config = dict(
    d_mlp=256,
    tie_embeddings=False,
    decay_fraction=1.0,
    final_lr_fraction=0.1,
    doc_mask=True,
    steps=6041,
)
Each number is 500 + 25 x the weight over its row's rms, rounded and kept within 0 to 999. Layers, rows and columns count from 0. Numbers have three digits each. The size before them is the row's rms in percent of the matrix's.

# q: layer 12 attention query, 32x64, rms 0.0649, rows 0-31, columns 0-63
# k: layer 12 attention key, 32x64, rms 0.0636, rows 0-31, columns 0-63
# v: layer 12 attention value, 32x64, rms 0.0651, rows 0-31, columns 0-63
# o: layer 12 attention output (transposed), 32x64, rms 0.0805, rows 0-31, columns 0-63
# up: layer 12 MLP up, 256x64, rms 0.0923, rows 0-35, columns 0-63
# down: layer 12 MLP down (transposed), 256x64, rms 0.0933, rows 0-35, columns 0-63
q0 140:500507451472474490507474474503523476518505540491567481497498492487492530498511509509468481493474533529490503523531524499487506482497528489501541496488530463495517439483539530519434472514484527
k0 077:480536462491442528540500476496505489524495526542529486472510542504487547479510524498448491491459526487518485485519541476495511493506514501470496504484523508506491439472523506511479482486500554
q1 115:481511457485472485516486458543498480511501552514545488484507479487505527466528466477476494493484548509456499517517484511506496503515511479487558493503519461495551471481519508530443507511497522
k1 101:514508469469469508503530507489497488499468525500537502467549509525495471478520529509481453460531545527545527492492521464463507517474469453503514482487534503494508471488509506531468504493498550
q2 084:472487479515532521532492493492564499448470463503483490476514500478480470481511500531516516484517469482518465459511452474514494516516482535494513492520513553510501524516519511472549546500473513
k2 087:521499496485475500534486510492495485449521514486483542494417508497497537496542498481517508519496490498456549521478515526490549492514486510477568497467459513477519514520498519499492503513527497
q3 095:500498513508516532490449466483516450507494439479481494477534522498529518504523495512505475512477502506473546530493494539502533523487542487478526437504545502478501490509518541508487480492464474
k3 083:484467540516506499515512524506498501496508462480477471543494490499470488541489472495507573489559489518503478463481459513523495497490506520528485514500469487478486556504506508496542516476496442
q4 090:523477558473510532464491514490498537492518500515481493497462465498472503553493478516483473554461514525525502509560533520494512484500486527478477486446509474524498491471499495502525516458504491
k4 134:540484536536569478482523505504466527458496477520485469514472502496499485544480470504517537479515487498498487472498470540511459500520501492463508488484501537525479561523491509491525477496474487
q5 126:498539454490484485508504439499519455515512529497521488494531492501507522483511520484482494485483505509454514509480505482502516539478520501502553506449565480490525457462518512475485487538487533
k5 081:549476554521528477488491500495499506483505486481465535499453486451465482538500518521528508507554500487513495498528478534530478457486500491484500446540494473528483511533490496463516520501506487
q6 098:541500532549519473478471498484506498520534541552490509486517459513491467523512482490451479512515478506517521492418527517492501498487519480520498505488492464475545504493475507529500493463504475
k6 095:515520503475478529500506502480512501529476541517534486460499464483499551457484495501482488533468503524474525473512513471489506523466485489538477505514499536490545452440554497516481481514500508
q7 088:503457509555473493490528525501473488510493485530458506473495509477536484482501517502505494520502472502506477518523513528444494458490524518517511463465464567477509524466529527522473487532525505
k7 072:503500456526499487500501508485505451545502489493499531499498469494544491489490496489458528509497493495516532457499504468459519515518505499472470463517528506495546447486501486506537545514485572
q8 041:479483499505534486466526508495477496510454482511493491506554451471540480450460496495504537466469521514496490519518457515513522451552503500500481523491501525522478525500502535480520473535514515
k8 125:493528485458438513550475458499486492509505548537535513469509504524497514474472514508453525492444517485499492490514530491474506523495517491481497501526524511518521436468516516518479500511521516
q9 066:470502455519481480479510508486507498513500492422539517503468504449484470503527514493508477503490510528496506488523512430513500492511541540494487542507513511472441526514512530525500516515502524
k9 104:500488484484443518517518491509493475494471491530480481538515514483485518473489541500504475501545512504572502441491486538528526512506487505465507479481485483529470504485487508505548469521534543
q10 123:492517481472482511489520448548470490460509537502550481491537497469517478471541505529486483484532543488486521484534492500500501499487529477505535526481518468486532452502502493516448488521495531
k10 115:492556482484490485457500474509508466522514506507536501471521497517514498459540513468484511508495529538522516545478514469469521512478454490514506528504517487440510486486520484496458469485542538
q11 103:531473517512541514511538550473516565530451470528459493507445488494458469518492486514523505506458460486517503491504482519513497493495487503478505503506450498515496521499473530500545493496491487
k11 098:467462510481502533506485493467492542477509484531462493539492522475453502525467552537504517497505528463508473483539521520470477514518554538488464483522517494528484503509484501493521486464498480
q12 103:503423508550500515482555546488481504522473462491463487491505529522485490508516481536510501534497505504491467539496508517517481478502470511518465514499464499490499526558460491462505493514483501
k12 083:528537532524535469519475491479503507510591507496501508504498466484517497525462510502524484487497503500547480528480462452510461486484473469523468476492502494493514505494521541498499468515497458
q13 084:504483511570525491516494544498483501459485481519463479526512478482523481495502491525483504524504494482492478500465488549485499487509492474493455505550459535496510553546483549475529502513496485
k13 196:520456555510546503525512499492495512481473470511469498528454510479477500537477494528506500528525474476493482496515483541509487488521537519475486471489488512516474520557478512481545516476464455
q14 109:448539480488471446488520475500531467517519523502535537491528514525493459497521516483487522516486508533497509522497472483492489493512523487507558531505495467462483441479527495504465478500481534
k14 117:503456520540551488474505520483505521497535460517456501534473471479491511508507488512538485522496485507452476493479490510535476505502518503518493499484503493510477550567468497500517525462465462
q15 087:492515496499521521512498480478475535534493491502502500482469488461498516494510458470521527551478460491490520548485500471461471502532472458507488540463526525497503509512557483480497538463536500
k15 083:485493498501533478474550492532510512471473489508504501492473479531503537518523522470492541460519523490512524536467484493515488555455498527504501475530475528461451519464465481528481520488515515
q16 095:472512491447496507519505484502506488523518513555517451465523487467493543491487560515457508486497523508509498468513524472473468519497519479484495493449494521526487458522508534539471475520511499
k16 099:508495526500533472498504526518491517499510508481466470533492498502509499566438536531522495499507470502518480480496498531516473491503534535445479491499452529517489523519490463458526495498459470
q17 095:504479511485494480485542519480476468529542477484507502480488498493487525482503475497538474524525504477519451499459471500455535488509480519509507531487566492481527522492473527461543510473505547
k17 089:496500515484478502529515482469526481500528500509499516443511485540481466486494510521459517471510534531495507532520513500552509495492515440498477532503500476469499484447501527544450505495482545
q18 099:544487476512501496545465503518498514470488535491525494506532502472474541505499524500504494534543494478553531449504488472484504460476484486534518495523526486474464465479510478536453495484481481
k18 097:482494508503518549486521514487506541475495484497453488545465541494484468518502468504520484500490473503489548498478472528514479518508535541479490505501486505491519542526480534466555491487458455
q19 100:499468471498466564487490517488454501520487485492543546531494465519538528504501526475476477479540466516499466531501463487537506479491499511464518524496476499479492484549496480535517499504520522
k19 084:523504502526505506524476529481475464508465474505481469520513503468481508537520506509459486477493499478481551505534510501542522548525539480532495475430522524455486485498504529494466498509496476
q20 097:475508557471548524571553505482506478482500498512454492506502486497473466493514503517460553512511498471521504493514475531504480499537471478463470529472504495466485504498474529497523502513495499
k20 094:467532488497469478502494491509481487499513557536552504491521509532510531491470504472491473486529490544509509463466542490537490517453486469502477503555517483513496451483511471474490507497526528
q21 112:528513497451457533512478490537508496485516497531499540533493449504465496482470476482534536510472508504455503529473506500481513501508495487531500496509491560459515535498479457502512542499535485
k21 095:499527497532479475493497490466504472453513505544492509479499441499541517496532475538478497503549486445518503517476455528473525486518504510497535529483504536496493496475486487496498567485513506
q22 097:543466511464483478536475508502482460492511497527481499483477519487469480550506503497487501493515502537548506488551512507546495520515498481552487454469482539491477499537538494459506482493480519
k22 084:506496496471475484500525530491543460484473514509530493508545493506517462457531551503521455477480474533554528475487507454481496491484495488493480537508512516533536477498482512507480464489526523
q23 101:504460524505454534480495463450512475492510545547520505472496501509517533488480483521515491517518498506521469499501485512505481535536487473522505496551481478546478478481489554478457524518473486
k23 084:518481496486546493523498523507486544469524497453502468527504469474451504503481518531463468519529496551500493525452498532466479497508527467487522497548475487503507490525479558508506487486507495
q24 098:497489497520536497453453495506503525504496526532492505515466508559473540513516509482497568518494517470533500484489452486475498481503518508507468506477502498492489488471493496506533502559445467
k24 079:487543495501527489463489480475457508494514498518480539495444521522488491524508508506481506507462493503564499517498562467511541504457499472481498499467468480477522507516531530529531502476522523
q25 108:516507511502521514463463503512506459464486514505468471491485522501480505430542512472543497513480483507539533517512478500497471517504466468534491535524478491527490535491516464522536555500487508
k25 083:455529478456511468467517489510562499449488483483518519498471488570497498512500487508499539491503472511506477514478450485503505503538513507543488503534545492494519496519513539467485502486520490
q26 094:512494524491484535536477509486490468443458449521490477462533514525533460532458466512475525523524500526515493458526494502466510498487484511492447495519504515503516479531501526503518528515527517
k26 081:467501450487524545523516510514489488492466501494546506503503504494464536494499499512452458514535473505524515488483478488522518479530445534453489515498486530523541532497516483514472483512460535
q27 095:539481543493493491513515524469502469452501477498527506487521500547487480456474503506502486509465545476478464516498489519489465472515510528511512508488542516503491511560554491485521486470530456
k27 093:554486448500454483488471433489509502496500502514542490475533507509486509495495510498490462499523504538523532497475499435524494509477470511491509533487521490482523516475488513495501541552518530
q28 098:506511486475486488521514472509530467506430562492528482496487526513513499489525483463499448489466537499531508459461504506467528507531502471524507520485520501505518505482531471517453524524519503
k28 113:472445545524565504508509493491505533477499463511486496550467514489485513532459494529522511489513446445520487500495492518501489455532516522509471506496485502497500537499489533506516524478486469
q29 096:432478492518514511491495493486506513527477548529532470488513467510514482456530453486538514491493527501495483533549530519514502481458473518524520476469509466481486490486480466530483505523514530
k29 090:514499527531557438517481467481486482512497458486482522530469514483498506542525482483506474492510519479444515509480522523539483486552492516510489506521479517511510508500500518482536442484476472
q30 109:474486468498474515503499531516491485496491524486508460469481458484474522520499462526489548442480516562499489539497499511460520510488518508538502542517480493491500540479515542538501469476520500
k30 082:504466523490515492497481503482480512472495463539469513456516452499542523503514533491479542531549480460524487503498502522502534497506518467531499562488497503492510500516518496448494444502477509
q31 107:482480536504516497529483535472498539508511480493456493534517491518534510513466500502545498548481466466514457481494497504474540552520489482516519506486451515485470538474470520460509497486508476
k31 116:486520480472449502482526461527490496529492525503505516486525499523491483458526529523474487483476542487495527508469535510481516483471484480521502513539542506484524445488517488514462518478492570
v0 101:491463492482515484517501501519451480538480477490493483458454523488470504489506513538521475514537512523500506508524544492543466515467498505540538465501471500507539499484524494538507454524455507
o0 102:546473490467509500483501498502492500517488520509512535493490510524484486456516449488554465438453540511509473529493496448534489508502477520518542503489484538510515517518505452513487492528510504
v1 088:570518531475477483474518469525500498546518454499560472513480487485505490510492502517512490497513503525481523525488491519540509483510507462459505481483476491497442494466519462472535520506525513
o1 088:555525501465459498516495533523487504512535510498476462534476474513500493500518517464472477529498474521476536496458532497533504486520493494471500441487503495532536522481444470494536505508523510
v2 106:499525521527471480484462489521532494490470471471509525514480572475514510468535459526486494491503455467468489520510502490486516495504497496496547492553525487504537529521493524517471456522481487
o2 109:506503458518501478522490491517497472514498458499527523543490559469490523427501507542465480476457535483477482533513502490504486484486538482468492504524500497461513495536520521530484508503533513
v3 093:509498436452542480492474511572549533498471523520508494473485512505544494478497529471511502538480492473489504488515467502498512529483492471483492496496482507541480502479512494533532496518476459
o3 092:490482446471519521513468492503521502548503548439521490506506540477527522509500468461490488472535496455481507502504512492480482543487481513512494472535492487523512496495515469492562541507488513
v4 089:485485515535531464524490453521511502515466498518475521523488516498517550527497492482447481506463506504483487494498498444516468482505491564467524525488488523501467484498514505550487497461515540
o4 091:461502496517500446504504496514475514499542553470481530460474505502493521513492534550516484522494544493490474491532532493484455514502506531456484509479494491505498490529518443537507455492520490
v5 096:483445502501520547488489498501549489483507526502525557525490497516493484530511474440491521516478486509535534529519487501516514506537483437514495494501525482492501513482500489508466462451460501
o5 094:492494527520527479538474472488543524506491483513500529481451515544485517480496524464460529476531450473489511512508495523470481499543496497476507480540511501512470539494549523511465500475479471
v6 095:517511501450497498519493481454525488510492497507468516501499540561477477533498513519556463505499492531469533490534482456507527443508521471492471519507524501473488513461505535506513498469490477
o6 094:465541528475532454513530505461531471520483495469494471531466504509533447461492491473537512534497482465496510514488515494531518465531461508483472518511516486504531500501536522538504490502474511
v7 108:477496503519480528513513467487521518512499543457472498486481495527511480514506533511461480513506511437498494533554487510496490524453480505470506480540477514435469511527541495494510485541520490
o7 111:540488555492506491444489504477501478530496538466523481492513491507506524510489497514472455493486532532493489529530528548475520498495513482507512455506527465477500446519541498471456491524505488
v8 091:468484529510519530511498482460477463506505508500522503466492518493503489519501471481524505485541486503579523527473533505504480554516509501473530477499488473483513482478501490484540499430542489
o8 088:513527545520515529522475469495526486490480445527484511462448479540444489534486516485480480450491463516543502513506526493507523562510499514491532497473494490508502520515469483508493492512503499
v9 088:488504473513490533503514482491439496515489488496528496513511566445479505445513506506496484487481506473511481527521498525559514508529482515488503470513488489480446504524529543494537525475524480
o9 084:562519491495500498501462535517490494516495476473528495527484488448491483517495505483464484507499533543545462465516551462509491533559473488474517473485501496485474470535511506492501487506520514
v10 085:505492506448487488514448506490501518501509512498546483521534462509496476461500503510499525498523486483487497503487460522565488462526509480489485461518506508550533501558488546502453498484495517
o10 087:515464476478538496538457506510544513463497533504538470523535505459466475510538512521455505498544498485511496502455465505507507453531495483525484505499483531517527499527484516478479465491491519
v11 105:514488527510537498554472486501503513499493524501495500497529507451522490472455529535527493477532466517500533484515448532507466473480500543472491509495496444474530533504505521529454493487490492
o11 103:518461477464544478502497502485506504496475548532514497517502517451467463515531469536500528476470494480533530507530470521487519516534506503472499541486501449520513474526473477549474494500486499
v12 099:469525502500452519499474499446502508450496473484513474508477472486512453502485502530542493500474527537528512550499517502490551481531454522524531523480517525482474526490523507488509493542500499
o12 099:530494505469509489521505509485469500483495424532512453485494468484504492487440503518542513514475532528492538507486528555495502493509493498493509494526519526504521514423520520481494476494512516
v13 100:531488484545474493495493476496482538488480482509501519508483526519534503506475487523493497480491535485457557554486506476471507544523465512518452482496496528476449488512468518490468515537513533
o13 104:498508528514508457493506502563453533473523457457544527479513515494541505483494491505506516549498524503480536506523517485473527500521518507480472453488515496471522467482463512467483502498509464
v14 095:554480481473490456512540504503508528479498497469462483532536478483496505484459489480501519466502496532515495514498511522505464469462504515485484554486458548524508501524518470505489509495531558
o14 094:490467510504504494493567521492495536485505533509473520527507462465493470536515517518522519508516493526462481524525484517520464479483503529508442524485491512530478495486482470428531477518487491
v15 100:510510506525511461517517493505445497512462478519536491493484516515506495525503530529507456518473543495482520540502475571458471471486458466506519513519472492507544471520520509497472474485514495
o15 101:544433528481498474500522513500450528464517479531481491500500533503498490474502482490504443517527519459484521520495534491470511508501475481527513532487484497490542467557509461514504510513525495
v16 111:474525473470533438489470523507517513479472449494497532464495515526464515525522496479486516509492486539497479503526503498476507558512502524520472472530493484530479486516519522475465550529500471
o16 109:469489444511491534481528504511512463481457462464529516459506510496515505513525505488525485503522495480491478480487483501501537462507493555520514460531507515484511480520504508528538520466565476
v17 098:473477517526467523481460472463538522520516517518473511500486505500477494506465481460547493540490501533499515471496536488503475488456477488519458494490480532517513468529563485485529519524525500
o17 099:519485563520511504475501460460509463510512492505539513454531478478492478505486521454537540541476504533477500525461492489521452517476508530487481491538507501542505468505508501493521491496493473
v18 096:479482501518458470485494513481497523517549529519497497509496481510503474547559509493526461488466452525501516481459488533487460522490506502514539482458512516463497518486486518546510469521504535
o18 096:525488562509481487473499497519546512475515496494497471469496494520479503481525472514525532492472518506484465499480485542458452509485517459514497497486500504462546567494483513550503527500477509
v19 108:492489468534520497487505486511546514558513467497482524498503470515485506485529523493460496482516472468505484551492489562495525466501486519496545453451483513529456474505468490480510495514508509
o19 109:528521491500509503489444517508497527531524516483493492510524459502480519511482485514513506506534476500425470506485514536488521477492564481487529442478513533457492521531475480520521493501499472
v20 110:513487507473488548484458516470545497518456508510525493488517490498520517527507471484507468557530525475478482525505487473500441504488524559472503501461520530517464472499518486471528496486489490
o20 110:520512500487481497504452454503513433484485550494523498502489500569463509505466504514497500563508490501491504497500534496499479531487512564511494505542470488506518492488481484475504458514484518
v21 093:508528556457463509496546467475518522463457480507481551489500503489502535527517498462502500518522515473555517516472508479494468507493484534516490491526506468520533476509503511487476488507447495
o21 094:487502536507447489523511484504493435506490461522504537514516535533490470494492537552526500481515489458510474483507481507470506510489524534482492479488504538549502462540505517456481490474497508
v22 110:471503500461517501492520548487513522519497479521503533520464494518503510438474470526486503526481516458498497500478519488511512483437554492523511508496499469507538512464479471568504509502503475
o22 111:454504478480506468456474496499520527558477502512491531508483507502512496459513500520514519501475495467515492502458497473513516515468536454524525532493451501534462518490526480475535528531540509
v23 114:502518474498529488510486544506518473488454509530488504482488490493477517498524450488529484488463462530464522499529522542523493541488506470468500518480544522508459504536482476532464489502516551
o23 117:499503478530532531477502491539482482471487531478489532477431511468493515484550467451500514533532516515454482543495498525482487472514503504483495541491461481506519554489499524503506489499510499
v24 112:460518503474517475498489498470509500543466581472481468486499502493493501519486517483477448487506465504482514514495520499491537517517509513503485483524521519538485550533442469543501510474502500
o24 114:478555487505507529511506465512469542513467534461494464466496532471468494494470523522530491495481500532517458545485481504446516464513483506497518487514478473513516515522513543512499492533472525
v25 088:522498473534506495495455519484459519489486496484519514519562471456466508543523471525505461471518497494500524446494491535476479529557534517506498495476485519526474505484514478532473497509488503
o25 084:534500465522459520489513519542463518463496505481511498491516475528449490486519495513479554503500515486514489501497499525483461496546504504517491552511494524499525478469442504556513480493473464
v26 098:481506517501511499520492560527522466505495482448488464484523506504492542514521489481520472541498490526481508519489519482524533485538452481436500485496517507488514472526495509536490513500469435
o26 102:521521453513510531574491505513491463524445489509507482470520554520490519487516493492490490521497500526470498489484509496489499445473465503458501514482542491506461514522542470528524487511485512
v27 110:539462457466509487510541475508502491505445514478503528514499451518556474498509498506510521519509502519481486460535478538529477455500527530502511500511474482445508505501509502498536485532527475
o27 104:490443529515494494471493510501506478544486563500518467531484474514531505501497464541488518486508467474478499483537496539564481495496453492526508482476487459505525485481493488529512484512531518
v28 091:514441538561497478498493492486559475467507513502517512506502489530505517480493463459471509487487500496483503509524477532523545470505474505482522498479474486529494457513508531509542500544460490
o28 096:505489502492515480537476469488498502478520518534534537488508468490503573501462481504434527526495473507465490521483501524509478480463501501456508487466523525510499464496531516533553496489511502
v29 101:438518532543501470510501524452514479492460498512504508470529522474510508510495523521462520497462496516492489500577523488475502491509540510485498513494437477508533498491505484471544515494491492
o29 101:472500475522485525489519468434477507494501475525494523506481443508508517516475498515490502524492534490576497525518484499489506464498500515479533496525483461462512457528506486530554503524517492
v30 104:471511490510494451496514500529500477542478520550446501474520510492509500528481512509506490507496529496464511521495464493511499508483545545468467471497517481462525547504554445486476506500503473
o30 101:497475491505493479470513527508479477531448534464470506499519511508499524495500511473542504531454498513537537491501465518500536504537517509489506489514474437502532500540536450514508490484454486
v31 107:489462514474519464530532497481503511488515560530492495513480507540517506463538463526463500512528520536480499471471489478496507509522467494501475478516464434506487506494530503564518501495510499
o31 102:471500544489542508511530535492535526497461558493508507465504508484523520464493490546480492505483512489518469477481477477498496542519440473463495464470495503539497489475496513523527533486519484
up0 107:487506511504527525525515524450486462516484558438490489504518485476489479509456435496474466503478492522467473488478510473520492452501521498489470495498480490497513506528503515503498505525516438
down0 100:541494497508443482480472497500505524511488476481470521522461524469510521483535557509499517484524540492494510469500490515476519573528440496498506515480547492497504519461496490493503503486489533
up1 100:508484503488505453513507500510493500493453500500494482556492489510477517502453558493495515540547510470555519488508505544477492500508491483467451500463498504488538529436509502510524512518497512
down1 108:539498509485479552521509543457530579485519491455549520501494482534538466495521487512502497515457462493485521518523462488475488519498490532477494483474531494472499508506478488492506504505502501
up2 089:465487472494497479575513516502518542526538510530505495508489502515532499507434478477498489484459511468477471501463509527524523476497494563511477517461487522519505495512493488464510492471522510
down2 093:486515501501512493456503508536490479493508439471453479497476495494492443540511475543486486484548503505527504484508467497535509547490490476492485499564481507482510515509474516525517511529461526
up3 096:468476508504488461519496508511517499498496512527509471461524503489533437488562469493535502531530459502505458518510491483499465505507499499530502508473517506483478517554538538508541527492461496
down3 098:519491519488493543453478479509471468491521505530550491509524535482530554487503517525531506476489504501508527507493501521464524503470530483458518459480509518516488504496427488503454476487526496
up4 110:499466513513486511494552504509490542497501539510503518529483491426538537488506480505490530532511551507480507505494464468516481444464500489483443520502509493519501497482450508500518505470499511
down4 109:551540493496503464519477508499574491473458485519473502483444485506439513473479539479513490514476534513520491486506523529512514506533497508505514502477509503483498457480509487501483482529544478
up5 099:515482516478531498512476518538517483493505497513476508524496504495537522499511475561483537465565471451543468490517475491476490494474446464512483488489468488513506464530524495500528497489521525
down5 094:550467492476513544464515504467495512542499483519496462480476488491476491519474529434484508495450510512488507519479504484516533481529495530506554548508526499458478523490511491487483539488509500
up6 084:491521508511524504446521487510495458540489483498507471513499501489470454494492461495526453448492528521543481526473480487501473516461517555512508467502509475516512478484532468483504497479464462
down6 094:481510505505465477513488520451478510440531473528481482534550513470521513566498477469470515494485522474456513495498487520493543509478503519465483506490482494510501494514516493530535533531530484
up7 109:514454514498531468484538484452488505502454513505505527448529474511472497511520476519476468498521476497541525517465484494531436543469514543492487525500473497487504537502484492482506497484475503
down7 114:469498514432502502485465490537482470517556531534445482501481509477540525511479525480483499509535512486467498503504457498486507470533504455482511520491492505508507518558497511516498510504542503
up8 093:506509504503526489553434473499447510498486502491476482504509455525488529533478502509476477531515524542512505488511473530506529495482515465469467522528480501482438499475500508499517499547489465
down8 094:505485575479507486525551519501501479519455510505496486468508506483493478459523503511525514467487504448501476496497498477498541489520499511495525500502473479495514499515515464492505492443556562
up9 105:515511511512503470492514499534479514500548484530477522562514517491460491541470504468451508516492508477515511500493508532502507505484490489482492509448478512496485530524497487555483439469556489
down9 085:439516487484532528499477490514498490487471494535531453480523458488524486477514506524542470494528483530477481517506459480505542528515505467471504483564471500487515506482502529512480546509501509
up10 085:530504530480497478425480508499479503516533544485524518542506483545501507524486502484508519519485448483490530514498492487482496475449529507525514495524492484492497456559488465506492490507514454
down10 096:497507467549528518522531533530537526497470494480474472490457513468476470474511487540553499464475510510485471502536477517491496482540551455481511512473505520495484526478494484468517502505493486
up11 090:459513504503515550527485497475485510535483487515485474543491452475495475459512537510513486498488489477525507490508485507537511462460560505495538553492482517492454471525504506479544502518494515
down11 089:521492507489469458511520514536493491476499557504500560513489515505505470494487509485503449497440497539469480504492522538466489524528448494507492512488499518504437499506504519510474520532536491
up12 112:497470494474504526513480498491493522501503475462509545513449499548498509518509553509508519483491461470485513557521495498530475522487523469528454507491497479501526547492455527473457524518485507
down12 108:503559550453479503470510527489489489473525501483535499537517500496475447518524493481516560481490512509455496469512522471485519499507464500481511534527494488470489494527510489552488527478482490
up13 095:462480485566534529492488533505515466501542444504518526499494505531500508507488494522506517467469523459473468492495457524497483554487508494532510463511530483517467492501535481468485480510482502
down13 095:508459543527499485536486512497461518476475542487496503493586492487499493517491509479537498504497453528521526520477501466521487446518514506482517505454460495517500453508492521513528495482507497
up14 092:519488555518479472528519488508482493482488462506537500480477546450494463513508486546491538459481495578509495502486489526498533465489502537501492496506470463492518486510498510501479491495526464
down14 092:529483439494533529515518497498503510538521535489500496497549494518517485511526485485519529543473509474473448469495497494478482527471462516461535507492495531537472499464496502519476493497545461
up15 116:533445474541539529511460496469457490496525460486511516497467491518493522470482499474504514517503504501467487483506486485539530522529510453498505473516520556481541512495463538516495495534499487
down15 113:477489522505506510511499452546505528518517531489489501486517518498446554468505512496455483480476517522481530527483471518519485464474477523516492508474515451547504486462494530482550508513513468
up16 099:528516513497497483460541506479496518506502498487508492512509432479476535536490482457513537495515525441518459522529506500485502517483546532499481494500459485491520495504510457474475500504533443
down16 102:519469488519552484513496510487479517510515508462530494526469460452510497480488517515536489453484507510517467502449495463466506542528498511490518462517504529526515484506481529533506468514551468
up17 124:492531514520496537544523454505458518476501456497484504483499449467517451510502508480473516492478466493492508482489484526530530546471531506517513524500528531465502549503506540525526505487524510
down17 112:504466525507567471501543519465493493487503503492532506492444487494521530520483459504514500520486494497533520515475504494513505490464468539485530469444540532540492488486472511506466472491474509
up18 103:510471451505519517454534492487458529542495490473474520566494531531498476519493487458518522522536518486498493469488539499553502487504531524500515488515484512479468496495526489490474509531475529
down18 095:500539488502511502487542553500534518475523464494490485448485527480456508506505531519467489491477499475542451501485508530497473498500490518441521475504558509497507530475524494503480522486480534
up19 097:477485491502496518504535478500473528472463497532487492458473521506543511517483516501499505538548513506491465479484459509480490529501546458537527482509459523532464529461493514511491547464508502
down19 112:452524509484492488506477570516566490515511478504476459491476534472568486465525507475522508510509480456488503506494497500483484512455476537511494510492481510504473495507509503523481496527520540
up20 114:515521499518530476524483513497459520487516518541489509487480450525472530515488475476493538478473452503528487500508435517535506500517490491522526554477463523490488532445509530520494507491505492
down20 110:567506482480502503480496475501467497541489510486483500512520553502540490495437480521464492477479518485480541519509521488498501534512512516492468444528507511476518490525486472473535491532482536
up21 105:492499521500502461467541504496515536479533455492502538450459485517489533509478508515515504484528488514490493503506539513527498515490537497515471491528514525523536487475481505478501485484557423
down21 124:515500521507461479524485478498542523533523526460552509475418514511515533473537497525493489499521501486482471485462475469472527510496469524515481529507482491508495471481488536486518482494498537
up22 118:500509528465496539522505497528465518467517444529466480512488535491519511522508473503484546470530518485466511513467488515482503492526526507521500499484466434523542507528483542529481525478513506
down22 115:498486489516540528464493501500474516493505507493505544501540474510511530454531491511556473489478507503473491481490506515521499534487480553499516528505497534514420527500478494514491443480470486
up23 103:526485505475525507513466447500545482514495500515511443524497547522505466513533519466527510505529438471453479522500496530531493504530515502536507469504495480531515507495515463500500484499489544
down23 098:499471513503485516489531523510452535496457462479484513480515494494527526491483467522491509479470548509509511520492524524467484507458441491491506541480491502522477548468529512465543531519502525
up24 074:507533499539490530477504511463523504523452502461476502481473513482506454512501538468488464493510496460514479524505519505482517506502499522547563463525493528536509478492500449475528503497481467
down24 078:512477479490481484526529489518516477498495469508504498515530464480561501500566514468468500482526519482449521475511521502499487485513502505478475532533508494472466518505475517500472448568505494
up25 097:509510529505501466490528490517507531514435501485548489503519470457455451497487486510467542495476496475487487509487495494510495526549508503475477501520512484490563496541554494513477495476496519
down25 089:550504488486487509505472521448473494515545485531497503486481511522518564532491529498516480498563479518488525483503512522510499447498516491517482515498460492492464492502451506478551481491468487
up26 159:472492469535552489460520488468486484491461500495493486532527513479459498520525488471533542521510504451528482529464495488492493485510500534488488528485465494501495528536489454513555498533487479
down26 160:477478461473508489501504508497492481515465512503467524482530448495459502402532518489523495509525531504485481538509512504508503519479493503514558507480512483544515479496516486505527528479526487
up27 085:504493476521517510549503447487533493523535441507541507494464497451519510530523493471473476526521471534527529488518489467536507514515485498492524505496524477517494496533462496492510490448532487
down27 087:471512502464512492508459539520498510469457486484467527484519516519475510488521503546533511490453521482502519491520464524510482481449481466511491536536490531514505505512560502472514504532454506
up28 099:475472483515543471529481526497477502506503447474491468492520496515446499530533506484495537546553491523499439492517497535501502511501476487482534497485513477507460496481474488511459522501467524
down28 103:500549514501502517481510517527478511448527517483536491519520501490510478447488484500496481480460515484495573518505481462489466530532500513494530484518515500479460506492537509444506513483503451
up29 081:492496527524503523473530495516509474492463541461471500486511505538519552489476511552508507536477494492488459482493502492499503463501509516467460491501492476502496484472539455561538496505503453
down29 082:504475458485504477505460494507498504445500458518517545546469488476496450518472510488494497464505487514510542506499511536521525540538492492519548525468490523513492512499475524462498506476536531
up30 097:497453486482522524468508491459507468519477450478511533480530530517502500485505483491519496519541461485482504475548457508534497520536511527507497499455525533482459496497494515477474516525454525
down30 096:504527481460489506545471497516490516478507540531477478523482478501503524516498524522478474477478523502542509529462544476440498514488446454483483513508457498515531539494518494514521506467516491
up31 110:487488491450547507487508517469532520494497478491440503500511524511468487481509529503481514567520541496481497451527497487547475523513484478527469509488472528506516507504448478491475524527496512
down31 106:515498504515477520515519481485456520475521467499549479534508488503547446549479495499502474481470494473463540559481490514473546525498494531503512494501490495465512507480516523518454518496497474
up32 110:547499513532520463494523482507466506512509506479517492486486509512495480496516496523558575491431513506501468513487503503509547490462492555497482479483468490512459507488476507502509453517494486
down32 110:465485483483495506534541518519483492488542487449482495505506490490483505492503455496467454527517483512477520481535494538464491531552559495511510514509509462513507491502555482483480491462535497
up33 099:515496512524514472497528494516487484525513482441521511502523515490495496491461508529520535460484450542522512526475465512516525478567517486458472532484480505543504489467491495507516526515494455
down33 098:447446553480492532486495510502494503509475484549505502533511500519521542490543480493490470512466498499533493446514488470472491493482507515496552520481529511516462528515504485463476462496502515
up34 101:527459534532507512463492504553486506508502513499474506561481446502479462493510535528499491513520500497520478457489494507481474561454497482518497498517522479459488524477496495516501482497488551
down34 102:479463504496504464471499510473473519465464487503507473488510529482475505556480499502475537467514496525526496526526518495526498527551527458511487517483516470538495504474514457552508470482481543
up35 086:500466529515511507494503488483517476513521480515487496488476477480537476466517536516488494526507524489528508493476484500534530473480516494491514549478436565459467502460509525501523521532554492
down35 082:521527522483473489522484546452484495493476533499493479453458509494515517505549506468495520492477512494490477507488516497478504551578524475486479503466506458508505512497538511500478524482533469